python train.py --n_head=10 --n_kv_head=10 --head_dim=32 --norm="layernorm" --norm_place="pre" --norm_eps=1e-05 --bias="all" --init="normal" --optimizer="muon_variant" --beta1=0.95 --schedule="wsd" --steps=10136
Each number is 128 + 32 x the weight over its row's rms, rounded and kept within 0 to 255. Layers, rows and columns count from 0. Numbers have three digits each. The size before them is the row's rms in percent of the matrix's.

# v: layer 4 attention value, 320x320, rms 0.167, rows 252-287, columns 192-255
# o: layer 4 attention output (transposed), 320x320, rms 0.427, rows 252-287, columns 192-255
# q: layer 4 attention query, 320x320, rms 0.192, rows 256-319, columns 192-255
# k: layer 4 attention key, 320x320, rms 0.176, rows 256-319, columns 192-255
v252 108:161135124167125124132094103143147135149118120197098158149133119132174108111152135136102151134098080125133138097184178127135115090130175071151137153097093090144173181118114025191169142081122071
o252 107:064152084158125139111159174172111083113094148104128131137070158148095165097122106133164055185134120125132106158107089120122158157071155148112119140092165192130144099146149133102056108135142176
v253 105:124178082111171092120116067144081136144164112071131152100138064061114150122101110117155116117195127092126102159091058135150123079145148178091094137160155123107061105109082152134124126137091064
o253 102:125125135090092126159106147137151149145120090202124127169041198115158067159231127150109143108099113074149201130178169124176092145111116086113160136115117143137161164115162123128134158103154135
v254 098:122068020132068112124080113136137083162105107109147132191134159151104130143117106083122139132096126136136126139131124139147125154100135083116090114183180137160104105140111106057142141209121116
o254 097:096146194147149123142131076139112140099135146130124128108189143161141122093165152183119097154105129150139111071115088112119116105146101103151193136110122152112143120090146130157147068103151160
v255 101:142117111159127145116120126156119131191079123135159070128145102100194158076143089172109130154060124198156122078111187166126120132138127168138137126130138142135152153129108110116138139148074150
o255 096:142117171058104135103178147154161137135156126141141103126137193166124115130080153133138141158189068112076141167171121110125138208117081131134152169133108104092122130098168136132139072121202146
q256 107:052188180093160058183134114151206100132098068116161180122128152140137177086111138151086112140156085158147061167121123139067179092153182135051094140153168094127132157149166107143142145162150135
k256 104:125122126092105156097103102121139163175191110061129144109124129137129128098137150087098082094092100193186139083177072113120106064126191103153111176096159112094132162148159084155104131096106114
q257 100:185097143196157142133192119096088107120127133188117190166148100116095131142129100153088082124167099151083126110153127135163168151120137086132047150168049124117124085090169128174129099150182143
k257 101:128105092123130145062175101170136142067178144173146134175121100131197163175096120125131168111093161149115086100136083180168164157154111093148134162149153145178154087137146096154212158160121138
q258 096:143166123146176159132150051133124125104162138178159130135170158181154100075106089162153125151117168161134147125131124116123113121134107094078126088111061126082161222165103154094167191146175137
k258 104:126130072154136173110103141112088079111096121174138088192132126136147151163134177073142144069113129147121106091168128099143099118095166192093116163171057131136123133181139116136094116108091142
q259 096:071125079079130086116111151146121114104144122084103153176150103094131145112170148161124149050144157097134169121114150177144159094159143118074140131136133118137098071101128095131123114127066142
k259 113:119112170109114082141135155083123109155157119095088117127113112142174080154136142208120105153141086148143162074041084147127154158137063107149140133208156105141144149145071154147200109157127153
q260 104:170148075008096136157122194164118136168149152121144080152072150121177122128158109070117108111130129179118149161137137177111143088100082159121147142042103171128082100117127138128121142101164155
k260 105:103134191138097178172147147125152138117145166132184142139163140093107137081125131183090084113203167087106135131116164107152115156121136111115114101107133100104162121112129064151055105124092132
q261 105:175175104107143114158165138141122120162140102128154155132112100139113144128129144134111086099088087122117161087105092138158147133140136106154111159060102115188118120153138169140200135157141172
k261 101:145132143125149087145191124119164185142143076116158159112127089142113175188108198109097103112114078088122128112104126149194155126066155099104118151176150112157109126115135095154188106116157123
q262 092:108128135090096192046083125154085060167190121079145154158129160187106161147134154117107101125124099093178077138141115142130178173157129126124124137112092166144133094181089140113147096092114118
k262 101:133114111057084138096111224120121112138062086179121094087141192137116113084133117145130141126062130130080111159139104157147101099105154103164126149126116119112130144103162131155173140095184132
q263 102:126116118108122145094126111158132099120128183168202100168140126086076144162110129114172134203161089142091111154154120197073073134166120163126143119173072208089100147096128142106125119128129181
k263 112:078100130107121097174146102152107122085157113155141138122068087114073164114115119153107123107121101112086080135143157165130114078123100142109092178116126142167133127117176117103139171144095128
q264 104:155151066097139085143170147118168144154132127127105119145134138180095137102113189147136108143121123176110131040106150155141110195119127055126130155145182122185115146096134145121197071111120063
k264 112:131127165156124133089145112145149222131133125121107131127144108167111098088146100141134074129151161154163142118164086157144131142106175144100150069166162063132101149096101115072170124136195100
q265 106:116138103132172134158160097068176123100150137129114154149087101157131106125169158179152150137146116175159143119097189146144087125095122118169113131160111140121159169094166156126137102137119120
k265 125:173138100237130126110157136118161149136148105138119117160134079172118144153166074114101116154117131182172131095126128157140119170102167103103154115148132089170155105141127187075159144190181164
q266 106:111093112069162085119083100144104142115160126096151132101134128138123123140105173102086139130132157129126109123097091150110134146136144138167159128086131168113159119099092097183141117170151112
k266 101:150121160095150108159103170121210052116053117133145054141156118160149127163136117082109158113094163080148158166140090133146114127171116121055160164136125127128122141058123136129169147115113144
q267 100:076067154109116117127112109106129122193120128141129132088149082097109108126112138103104096104113162088155137155134128125112134161109153117129112168137176115157120093083086143163119113096111082
k267 099:142130192127141089136125112131124139153155143076133157143143105142151107128118090067195116121088150156124113047106101165147118115156190048069102114178127158153122108106136226158137134157096137
q268 107:150105135068134137131130169138144106160105086126115130111142145113104114137091192092153158100110138165130120109136152151134172082155167091160118160139110121121114110150092130178161149116116150
k268 104:130099101072109102141155125114116138120097133118125110115092162130091074089088135107112138093115092107058060117219135129133134123116137206119136210096092146158102142137135143184087135149145161
q269 098:138059118083107148129110112126148169149117076088147145072148188125133153126160164143134130080074142179169112164172160174106081126067150142120151133120144091163134167180156141111120144109135060
k269 099:120102207152134116145098083163100102086143161178143131078150129076181082137079096172138064125170133145068077143188105071116136139144180191104137135173142121097084139104118121112085157128134199
q270 097:222140113134127115130148172120097175160154119086129174141150123111140155117112124114114108105139108136153141119114101093153119102077128123189206129129148100154151103141116142118085140094133156
k270 101:132157143109177135112135119142157150145111146137082149084134123109127102076079150157114104184165111080101195158062160122128066141128067127113097065121135130098103137078084073107125131076079114
q271 100:078188105122159178174101130194149146099178119106157097158143097095212129126119195139121154113227115108097125094099152109095139114156142152113121129166126135090141138145114107156144155091089129
k271 097:167159119131076135121077137111129110099145175116134130130124139171116148198173171121119156151144112107138188165073146146071188152149122110131199176122136123166130090118168143128130144101108137
q272 105:128089178072122122133132083114114078132067109119097026085095163173110141103133172128205194088112165147149134168134124134106053146129129173134089133130125109127075145133139094113103120159117155
k272 118:119174171110110196100147060095090133113151088077125093143152117127126111093103121088194119044149145152115019108146136132116124090129219168105120158112110140121144080089172140197083146128155119
q273 103:106084159130135175160120085131155101163083082186109125106119153126137146180138169092164157137094104117175095140152155090140105037146158083172118100129153185121107090196060164122142134110135112
k273 101:080109109096128127182097169114127106153069081164131114144139149118139104138187121127144136133054088135118129112171107089145115117156124088190129156134162169146118106145168190100126151195153062
q274 112:128089087154075137119110127147163160152104122108177140138132129151094163162077114168173107165109134157166156155166157091155150103140142120071229131114197137126098108161134134074155144118116102
k274 117:138136099180127100129121146133115165123123100184091142101135134084076123075113139131125150139170132106035126176107181080118121136124115132150102133134148105111137178102135116130071119087062135
q275 102:135151138186083110038079093129105157083203164082123150097091096124121171070149142114137132075127140080077122210094099148165130186117120176089095149107084200104145165115163098177091071098153145
k275 107:150161114104183153156114094141117144144111166100152085091090167107156154130108126136173138090129144088123111145117140104167156189081134141136217126103112149123176170164134219135125138114113171
q276 106:078167164104140107107115068116180109138086189115144096153068154178075121106138128121135175191112112050117182087136107130101138077225094132109175076127099095144140096142112124141169150182139128
k276 106:124131116069149123118071150149177104171075069072094109128112130146091152069164096128149129146113047184112194107076086133135108104196121109191130101234107087166099116119103108108131059122133090
q277 113:117103143167163092142121137112126095105129108150124108138164140158110127150110103145135129192131084109117155137050028127126102144111141143147123117123134117136149167146174099117121150170191129
k277 109:111142163134105123068081075112144096139077091086121095132175088127132072157116145170129169102140125152150109136105102138109134061131157126122111148229152166135112128156104106137138160097097123
q278 110:088108139117145137080126068142153130094138113147171112135083110163089149075117122108164139119120137111080084136154140150082086161138125174076152143133138159093087138116118086119129084134099106
k278 107:155098130160177152129065081158071119155140140117141130094085093186121132040120087063160110136115121122113096102171099148125130111168143139139112133134094120090096149085154157154117120131095115
q279 103:092098138089150151118138145065105049084091151163121127110089127149112151179188116126064135130095157056053202104138116127123139098133137091139126124117093129112151106148154118140143158161172170
k279 099:128103132114142180134075085154158074109125202103182087145106143169185148163157113118122123089125167116134031090132102135125111093153138168163120183134186113183124124136109074189183141143102175
q280 101:120113135061101164161099163148184138132117162133147071077003173123117183144104144184053150129104155085105100080154165082123068137088155118108086127094140115155064126145112168096175140091144173
k280 105:132125138130106172167078127118132119102139100134128144132152139090106206183153133067102135072098131098074085144169151143132163092098144172180199136146126084143108140098090158105127102124153138
q281 097:166121087150124112152111050161130118144131133155197107114177093096081149189116160108139177128084145135110109201131197169108139109078122168105132159102056101157115166146084153075122104137072129
k281 098:163140152183126167149096119145057164129202136156197155136133141132132137132141147145132103125130197126053104109118144077131121235115164156073173169148131127115103111127145145097164146103065126
q282 102:142115121162174128095116137150177127067125173154131145092166119095125082104103076117116128145121131096141120125055081110169143153160115171143108125139095178093140155118099096142131102186145157
k282 104:190105103122116136155124118122165080162120172099162114118119099133141179136108082151092098107145141086138109102136135131154133145106135150096171113157133089156152069171130106092167174105143168
q283 098:154146133149145089154121106093175089094129169106118081122129123136126102157128155103175105148106134119150181091086092114106148127160064158117158114152096133118153168112150076170151123219133157
k283 099:164140090108153199127068125163122167149121138052155132157090116147107134132135178054183111092097105136142115145129090129178122131092131130119204111160115125114143165114132136124147083066102137
q284 107:131088168078097137118134181128122094066084143109103082150135096116148112128114114073134142048104142127151151160096071168122122107108170138170108132104086173108100139102140116138119090154053153
k284 108:167123146103175125146144112161126088099172139102162089101099114127119137135168100162124107157142119065134074104161151144134146117145136190083124147064145108177133122159127178101127181163141121
q285 101:112152104130044085149168131129089152125147136090120095086109145159132177152144123155111118144115110137093078091141117145154156152103184139087155105103151040211124154114148204109160161104103066
k285 106:146178161126120129135105176150128145130186139104151205128079088140144094165116087112133023094149131163173095229113146133095157147137117123107097120098158122176106167158056108147136144081089112
q286 107:119154138141135127143113122116157143131082179122088104109109135060176118128143059076103206096087160128131106217097120163179166102102129150128130109046049134127126140118087110102087157145142156
k286 110:152176091123109199177171174108078128142088067155136122160154139126113167188127108142097133116154110130203094114097179094172109138071209121099137084146105110141192114142145142092130128112150151
q287 101:145168206153159164094133083098091121103159042154141114165130131142135143149145124110126086136082129107152092168043113071123090097106086168098085126192114124166129169115133173141092136093132149
k287 103:120133133099106161095147107109127201187169142098158131161121149149121149106112096111123094129060138156149102126134098147174127125067140128163154159136111163161132141150137152133107175144126052
v256 109:158139111201141118081109140111096144178103119062105167075150176165141149120148137128135121084118141151139124157151080137160141112113092181183177166122084119082140147132169163110117106094176115
o256 101:165104100116108107148152063119145142141148149176128126166152075102079144155113165131106114176158091118152119129094193174054110119181111113135117097099191108183121140153095126193142132159084126
v257 107:108121147169132091146220144171145110140090151126153154144111161165050152110115076149168180144144106083094119127112170162142109149138146180145146121136141162082074119175070159126116082143165134
o257 091:119133110127142168116152065063125147145139109074146097132131112096133146135180173096157099114114160151177108165115109144055107109133155130166122095133113141160177105104129126071102125134122097
v258 108:100114122068111161126122137119170167173098123127150102125136078143040108080154172153153138132130116123172161107172169105118142189126194120140144168072122078167099143107077174085142179131182140
o258 095:151081165145173112121139132115177071050145176114104130133131156109191108152139103104102151163154161072121163141132079115153188046121060165141149100127090117115139138106160087137073122152142142
v259 104:088179149123133119163153154083168136160108070171130150140114131118154166143129084136152139116132153100110198112091147071094148127101095109108158135107140117140128075158133126129106145154099112
o259 085:157107121147127128116128085137096184081156159104165121146146131147070098111098111160073115170088099185132068151127135180163116117151154133100090120152121144131123152137113114133159113108148150
v260 104:164105144149090078133144125127146130165099147132114138094108120139207142108158119177138123135140106130193121142086086138115145111122143088103127133165098131107066097132128134165185145089137068
o260 090:116143139127145145157132159148139132104115088105081094103103119131111125176137134119123106146118137118108161086139145153120145120148097200135116133131175114152169208154164158090116094204124136
v261 099:095094149132127151129168155066152143154142156115128199094151134176121165185102129145180083041091180160113145051063150162125155140116149135119137063183083110152141093082137156131152131167111166
o261 079:162187097093160112133126097156125166126137115111111092162138111109129111082137153144129121186135111098129143176097131132111068154132097120097116189198147141139120167198100127138122147122131106
v262 102:185131156139116153155117115175117115118061092139092111052125175140126154169141098186118136113141096110119162107123095147164127124191159132143093058135131153173102151124158120142083206148122121
o262 082:130078152096098115133129168080128162107156128134138135215153097136114101127134200059099160127101125136114117093147218134117147135113196127113185197156126085104139093124105111143131079098122116
v263 104:182172156126188114178101148181104147148129122156168066141151141116183128140099100164127084136171138147127154161160096140123142115100147116137128119126114140108106166133133163166029129115129100
o263 082:113088087132067192143099090097121109088123133104122206071119121104067092121123159130165123126082153105136079084134178108154150162152150147065120142093127090152099123110174116095175123145115092
v264 109:154086118161156131182090080092084133149129115127187092110137082137091174109095155102143083188076151217206160110122132136161069110145088088162096178130136118114131179142151172158093123103170145
o264 090:094140189079130109140138174117162105135090164094138097156096167095154074130180107158127112064129135071087087126131122159109145082124152182141137120173128166088103104131092091111128128121110149
v265 114:109133110206110164122162112143106158093052155195181141163141110131190117173168137167154168133127146126167100197150147111121107127176134130165105087218156134119137119169120084177100107141085161
o265 094:132131075104095110120084120137127119192199129135126102097143158139037143114110161050113123084117082142098152083079099184136157168106158128132104115068160156186100149156177177123137137141171091
v266 106:133130094169102131153095140137070167121184064109119086157130143092149111166182130103117148119096178147133110182109091072065133110154148084163151121152149125129167077186141123161210150142138114
o266 091:151128179059159091124154099150177128124150197132188103172115114167122125100133130114123088129155095132154136077163134195198129171134145130057108192138158126117101157147127196069089151109117150
v267 107:101131124140104137144123133155151135112097125086145118131149066087109120148145153120105124108127174110156117181144154096128089092136149175112114143081093146128102128119110146088106135085147151
o267 083:145133128134140127079154101083112082117160116145181139118081148181142173137053071125080146181144104168091095074120104118107172135121132118094104130119100173112170163132140103136102114149095109
v268 095:101179202178143166169197172095102114176064069098153113150142104085149170128119175099081166129092134135128084155099140119073120099165135123093181168047112076175161114103153173083173068104092201
o268 086:118131110122111118120074138132142118089142125126123152147139107168119112096095126203142079116149157107127091079121158168142087171122093140145046060200157164103119139150125117136128196151182063
v269 104:110141119118143132115105150076166141133120127166143107156067090157114141089086109122110175121030105133115048129168106114097130196199167090128185171160190180131112133136117156146132135153143145
o269 083:150099132100141114187120128127091071144118159074126148153201143074125129071164133116161101106164127100158148115126132128198141049117101191098076033151109081145157075132075131073094161078192116
v270 110:127156142146134141132191162098091138119148107109115056170164081137119123125138196128199159136079085085202153131024142164096117176087158150146143155111107150099170126124095119132207207102070147
o270 089:099121110083117158129108117148120097114127145063193184120149157126116149141124095130093070126174191147115110104187109130157184089184126143107140112127123145152097143136122151121042120173156122
v271 106:105148165074182092078162111146167092151120100109140163119098119099112115089114119056095159148201151130181196146071099141099138135108125126194092130085109127125115171143158152158161083127115086
o271 090:168116090177117210087119097071113154119152188083124154152129094103125184170159100173075104125090104139079066097180124129141153103133134175083119108155115110141101132121085104148136123086161164
v272 096:126106156131184141148071075109096180103132112136154133153185146141185159109116154096097164131137067103114157157124153095191187106170122119138135115138112137106169114163195176090111093193068149
o272 080:155100086177093140113138135176139114114113076103120139147118138106056104101110114145103132124122151160126185099142123157041089133108115107060177153113138115123097101083144051164145121086177142
v273 103:126147185139147127135121121114113128059115157091151133177139046156130162139139121181124085118188127123166164187172115076070100145203085123135188132180165166104138100140134145136083149142078157
o273 092:100111107151152087127134113092160130177137116100121086087095176146102148108127113144151063150072129168155048065066124178155180068111168159149030136069064142138109097128136162141148047149180108
v274 107:125171135138088113121128146170166119117118130126149158151149115119118178122091121101144175130141122116075084147138157122090149110128085154126155072142124130138091091103115109072188128131131130
o274 083:150110152140146134124100148090115125123144114170129109089150126135135100124157143199162103119054136143143100094074076141173122116142161085141114200126141108082154146129136116176103116152134099
v275 107:111107133114152165118154133107127118147113108116170110104179159152156160143115114183105087094100178112163165154123139094168094146155136110090106123097156148161116150131111132135120071143154145
o275 088:179176146093152121166122164171177118101172146080092132091092106152154118111140130105186152126152133153172133173122112176104116108099133138166147154120093130097100127161148125086159179104146108
v276 108:111144123112174172133110082124135105203147108086134137144055147127144113133102146125178173103112128148114141154081095130109121202179175178102121152164113135165104100112140135129185150168102169
o276 089:135122121123094138170124136122115233084116159168132102084185173158114134063135149151088132168062118119109136084118132120155164151092048102153058166089114111127103125129149139132132121116126105
v277 106:160075076131098106162133173118091150129131080123123123126156118080131083177183140034161182121211119126085105136103184179097196099150077123135108144129140146137141133064137143139093122159143111
o277 088:149162189154186134118115118118132142118115162093075161128103128103143128073061117196100123147079135160144169084106120107085103200100149102130066094158132083097134097165113081131208142126127130
v278 098:093164138134100135117154130162133143146118112115150132172123145124170141085179094059102073117167135147126147108143122162125073074121091095111144094171109125146110142153157058123114081141093137
o278 075:190150125146179209133045135090081114115113184168181087158133126115121118169109170151149162158083084129114099171078117102126117142157151181119058127140085150120132116093145170089106118130115135
v279 105:117128163128150068209081091076194082089130147171132085133104142147128133085117161122170144162154141114118169119155084112142183098150136160129121141105157168074128124113166165029152109092076126
o279 091:151145071076062166094184141139135171152125111183110111113157137105125162123118118143142133100084179109134059146053182119122074107108090142164162155149102072159108127110093127185052177121145122
v280 101:149140103134196152101103130087114112129139107147076106101076078111103131093163074102118138193167121139166147161144169104130130149103105167146126046088120090111156126112149137129124168131172145
o280 087:124116189139119052133138074132168140132115105118146107138173152154138178189205188146148072108126155102070151106153125153114138070144197102114127174123151135122125091154143105135137086112123088
v281 098:117122052120105226152114061077113134187120151096080102100124146130102145128161153166087119109122096076186134116113169131102129159169146122145064133119113048136153103100173173119130132165138102
o281 079:125120152163090036094098143174140131056133104135154140151152091076189091109141117138138050120175176189067153075118110158122164099151112091124118140170125140101165127148130055133082181104140131
v282 104:093110081194127155138133073147152113151176134137177116130094131114110042154124182089109085123113152134156076072211155128149136129086132185139144175132103144179199091073144149106041113073189167
o282 085:104110151063106120132116147098158089144117107119085166079149117102145160080124097178160165121182138091125149152070109136110128160163172137129094043141181133120107132135129100143198105160122108
v283 101:113144124148146166165085115190151122101156128096106155139052117084146086134142045055110134134150096127128121137083158130168108106150194134082098140079132138120097151113110066170075089128118082
o283 082:122073173112113201107170143106082115133115138200160170133129107126091139116119158207111081128126169136078159114174117102120138135131096099179157109174123115104194126081161152075161103162103147
v284 095:105140117123171133087168146139134102146166144099118139131152143146131149158172158160152117091142149130141175120157113168071098119121078104096158129081077103145142201172124120226131127127139132
o284 078:129155132127087105138134105103105123113073074133130178161090115149115125111119166128046137122108112141113072173068169105198131104122145160099096117125124173105150108002148130083143099187101132
v285 103:141103104098100110188146148083129102111133115106115113140211105214036138186138153108140113151102143137137145146116130139135186072111106160125172146156125120116127123135121204127134118095085088
o285 087:105118133166177142101171170147173153142129178144218110170107165073184078108121115113138172150157135137088090120112103108109094069135136130143151075089116146097115164080137075112112142164147189
v286 106:037109148124150138143114093120087096132136121106144135145138159110141135092163075095077090113087155109102187119115157100107101095182081165120083111125131134133125192169151141138096105061102111
o286 075:157162104163105135094125104131150143058070171145074149111117061145096136145107212177135186107142094180089103137093086131135118107117138133168172158152170160104125115107110116128124114176109148
v287 116:086102250171089112085125118194152120093138096117129167138129159147150141125101124139104111104062135120128126155158104178050124158173117127083124173143100111147133119129112093150160125168094113
o287 098:168121077117102150150162184065124097124103140116127098174101146115118093131147073157121159181159165145094173107103109136179149080131161092123138091142121189114084155134166166122070146077220162
q288 088:109052156137060112139148108153151171141163113136176114133151139093124214146170148113183108106095096132180102133062077136109160149049111105131170134095105136134108082103191163176148083180181106
k288 091:161131144165084115130121106082115070097138115132205099151157112136121159138159123156134127121135125143104121116129088136105157138099094070146073135140154109144072104090149118197114125152139142
q289 087:082157148146152112122075157126174152099133127091092109116133167104140141132174073185131140089161144121177100109133152103118171060102105130054127132077140066115144098088141090155165151133129159
k289 094:099117107086132092076077108146126161109142128136131169148129175117161157150117108090127116102159188089126170132109153077108170101143092200156155041077127077174116178125114142179167125125128162
q290 089:164091093111214119107126142098154160135120146141109103112126117060175085136168147140163146130115107090084111138132147176111098176192101122164104124160161135140195096131148153159116148093183114
k290 088:135089120110131114120119098123096119105129076157142126105137151155137123128100153130148130111157158129152122128150122110111127135118157107136113150113123139141063112151161161118124145099140090
q291 088:072112125172081138119180087168102134142161106124162153138066116095167055089135184156129071132113150156129086194104072121086152154139100105153130147194132176147168203182133119112142112132147212
k291 089:149175073082135139141112132112139139124143113130113092085145139101096130073163106109161140119108164091142178079088075112104172157121169063189185125109129174141179176159121092101156083154128121
q292 092:098097105119081123126162091129125150145100113144104152095103139105124123150102129132124131162112136126140156060160088105123132125157097107077091118121122180192082142153085041157092097055126126
k292 094:083142042098155147136119154084150135178153084159090168167143095179174109138137116197145161066189175115120151197136196135109102145098106156169130136118154167119109141092080128172116197116098158
q293 088:126075147117135140172102100082107097165112133174104127106099187082162185108052192132129117118152150110143078125149120150170158126186096147060118097110194118119138165133147166135124126122162165
k293 088:125144161067069131146102147110179151135059110097076114156127169123088071143091128156144169066135151136181107071108112130110115148152147165094113158153109113112162140122100146147155102107125177
q294 095:137156098107167158105127162072095157149174121129136132100146112108144118155169191064158126146116152134074093188127142124105130123096111146133148074149124133087145095102094132185173126113090113
k294 097:147153135109171118138139086188137196146133095122108091134208182077108139146152110141161164108118142105124149103114123114133133168176140166150130117163099145122162120059031157151160138080103144
q295 098:106088159109168070075097083138186180088143174149096142104109137156155118163177146136122138146181129028174176102102182154117151100109156142094129124146100116104117084128139163167112106198143093
k295 093:071067165153126115157119080174091087184152142156091123119127158150090118128172143149159098125135050130142127096179157150104119091147095133176130079049157086095100134107134145179128169100119169
q296 102:117107124107135071120111088159117082145117126131130105139131095149106087145145153157126120089127134162152152041142102107136116119140082110134078158114111173139196159053177123141175144090133163
k296 098:125091126121154097120067070127103078146111088102166050148145111128141086170133095092122134152166197102061116134093135176160101138139140091153135162122105104142115152093160158149182135157124125
q297 095:149133097116154124128129110131156132153115088126159120113101157138048147164098151136138090177132081160148102136139172102098105121127166097131095114127173143101102072067126166140178136108130149
k297 097:127127134111113139058091098134095072147157155049181063143160119139125039171137134128094104130118158143126186099131108131127116107136169110139127128101208134149130132140123160085175190149129115
q298 090:069120094129112141122136142131153152112119144123104163145131092097164158164100089131131096156134148153144146111105105078112097183114092132126178136141117172155152158125131090101097160158094066
k298 091:115092080153123126098176179146122121115146123138138103130189121113101146155112102133147107138142090016148122117071065118143140100109090094101084172125065101121126106122137147081098130139099182
q299 092:124118161163123135162137152098166166081159125112136104071117095121089143081141135146149100160124190064076088107145089075067206138094156154070142130148157168111150132123091129094154054194073096
k299 092:098143138122074110088136094141097175129165040171136115154149148124122120153198106137109107087165128121127075107149086149141132145158105172159169178182091148082118171155100083112083094179135100
q300 085:146218165188150106118129124110131155093160135094103127114100151164131127079168107145158131068120108131096109053080183134145101155121143171104174164169089129075139053155173160135099095157106179
k300 089:112186149198118143142140141129121155125162115126118158129142104116109096114142230131164137149125137142105146134163136149170199079151128117135095076094110119115119186132155158112146140162128110
q301 089:074117109100129076115083106104187145060097115151087107167123104143107141096061151095140150146156098134111080104125119104133074058187087112156139096091099163123162141156146062074173131141155085
k301 090:133146165129155141079127098156146067107119158196080086106154152086089102076124112156145181133156154098117107092134153180100069150159142115088179030112145065139144146152136124144160128133155156
q302 090:156121150120140101128152117146080129121127161093153095143142164100099143121142135103081104121157081103146114140099114115098105162150127153150116108113133195044113085141139097157149099088187087
k302 089:083088092135120186108137100133176135125102081108136167127113160117096135136118123157109119130153130124114136166130148161066079110146126112105110136053132112114095062165166121145109157118152125
q303 101:097112109106105101103116147136091169140106118159132116143177179137107096088159110150169086077150129101095133156116147053124167111120046121116109122100149121156067109098163206154207142091140171
k303 098:100163136090104134131126137116114143121088149092159196153120172119110090092179157138143154096158121139156141136105155095171096104105182139143125117166133155150140074064146129129178143109139169
q304 090:138124163119122164136226126103100139162147134148200160139186088118121137160120143126109085099160153140132097161129150087111136073145110145137094154136081143056119099101122116102130107095076166
k304 091:174135136121136142137196128136096098105143153104161167132108134166100088114072121143072119135198132176096118085153129110172155132137146149118126103167156162070139110118073110076150117117131121
q305 087:161151139139087159136131141133084167098135090134102176093154069096086146113133160118095180165129172110098133115074136084081135082102106110128117133113075117174114127150119122076109093183103142
k305 082:069145133137123081138163112122159153133168136161176145189104133154128149028110164119103124154146082202113093122077083089130155126097128156150164129120126129159141127166112089167110109127142136
q306 084:089086172164108125091056187145151126118250130162122153101129100132166151113093104201119163128144118116131108112115127199111143149106076115114142128106085065141079132083153128178150132146132160
k306 091:112103140116098118147118113135158107101164167143148115091101132089141117098069182109160046108094125145078125133102123132147130121106171146149080144105110118186145126156163166112116117167167161
q307 089:128106101134151121129107100106179166095141155128162070091121131136170169116096111178182142153127118108127119096047075140082202095146109119097147119163164115165117117200112088129119119112137116
k307 094:156149152162160114129101141113133115125115125139146087104122101145095133131166134108172116148075114164127099124111091092114171110086095160111158155134186101139146124088092159139129094203172121
q308 086:143112126159115104117196127145124142100118165120103179064167124141092131076109140193138133095106130097060140079070130165094107104164138165140096092080138097119151092116136124103147094170078137
k308 094:087154160112133077177120132107131130127131134125162164173116053168122112099167171125121135130188111151178112153151147141119170112085149069135169083118113150112165172135095138129110075168139087
q309 086:094144089151111069082143114173091107097133123120169149092111099141148104077158105164127139161110133132039149126156108130151112164136146134164137116087128181160107087106177119178141166159173105
k309 092:124145169136106147146129108054147163096149129137126134129133152141123143090159123167137145158135128120211076152128142115113126117174107098120163126111106104164113109180138087153114195103171084
q310 099:157133168153167126117136104132128134132129119071107065120157059141172175150107100148162175080150130150098205145114168078156158153156132098106135112145131091137160114112103143152127099135022137
k310 100:121128090119127122075116133137075138121134150168188141201163070146119142177155173061116113132107132111121151096179167138085134137126128193097143166099117098170121122084085143162128126112119130
q311 087:122127119094152168111127190127096115083132101158114075168152093094113058125125178165083117166113134144135164171144118172112147074172150128110177155140145071111108150142137110046112133133098106
k311 086:123163115120128168139080107187100195116200104135096043154087095155098100158145160096097136130155134083066135070162184111177133142115101122090115119120137054101156050148144157142115123086104153
q312 084:115113157117094137118125168150146090146165139144143089110138116155120126188148131163160074135104124141078111151103137145159147160105110167105089097101103116111062125133060154129125139171142127
k312 092:141115115140157094146074104134119115168134073069136087075112195070157117157186102131114081135169131133156150117180144153114110170123152131170110084093132146061091128065137157177153127094151178
q313 098:185091090080109130167194092062160075086122109141179174137125149126128149107099109131124152114184125166178152129156143164152121144099112104118137158111141155127130162139129163173134196145189059
k313 092:131156129140118173152146123055114072188091130127153137116178157134174148159145110135117077168158177066154140087110162107190180128112142129123153108152114078142151166096110090141161112158101126
q314 089:101113102185087114150158132076116115123139191125163120113142178142158126191126103121142141119206121105147119154103106155153109197101103140111142153084088163097142134142099123125091107146140096
k314 092:141130168107137124147149145122171107146120108175177185135131121104123180128143154096115152188114137135138144116149094135093099149149173170055143121124091127156070140138137143135102126167111160
q315 094:089194146161167153132129159112063163129116126120104172164142103212165076161169105114105144140092134124115104140134105175099101146144126131106123199167140091126120129141108102137080058118121114
k315 092:136098152110118117082137168102123092119126139190100130039149143141108060180085083203146100088139121137101170131130147118116142097142163129132164182148116079101129118177122127140136156110074084
q316 082:134092139083081202092121119133125145142162116092188104124120117102081098130140134143184144118146127129147103075084137087110157171193165159130102103129105080105117124147080157121167112119167091
k316 088:134154160130188127112135163165102072112125173146155126116109186169146085159152080129170168111100100160162140144167110158084125066100145077085152133195106157112121099118177124205126107089133140
q317 085:087100128147155158134106143162097193122126155096127151172120099133154134126150100100116066197079181073163112120088132119130114099093096198106124129078120154099145142168136216100144167179143128
k317 089:032131106104111079133125163103184117103073155105082118091087129144136099111140098162181067163104155103119145115077102104138097166073138041131102125118083104179160131063176112093054087150122130
q318 093:069136064139178129139127158111140139133132091108118131111127130061140049163140093066154158097123156127132137186097147136149119141126126192154124077133109108128141187104074174127068049129080057
k318 089:090085113090112130120095177060082135136094145132098221112132193148117165102087104132136092162103126099100120176127114082081096167115154166161127156137166146076068155121128150153096104120124173
q319 089:137088173141114163158112118160107134124085085084119140127152139053091095094092101184134122087114135154125104186129128179144130091196179070109069176140120112128111132109097162158132158118148132
k319 095:059113156077155125158105149197079201141151096076132105140091152107094169167117127136213089193113164176123054146114087145117095132116125141092124105132158125100136142110081062104141166072109071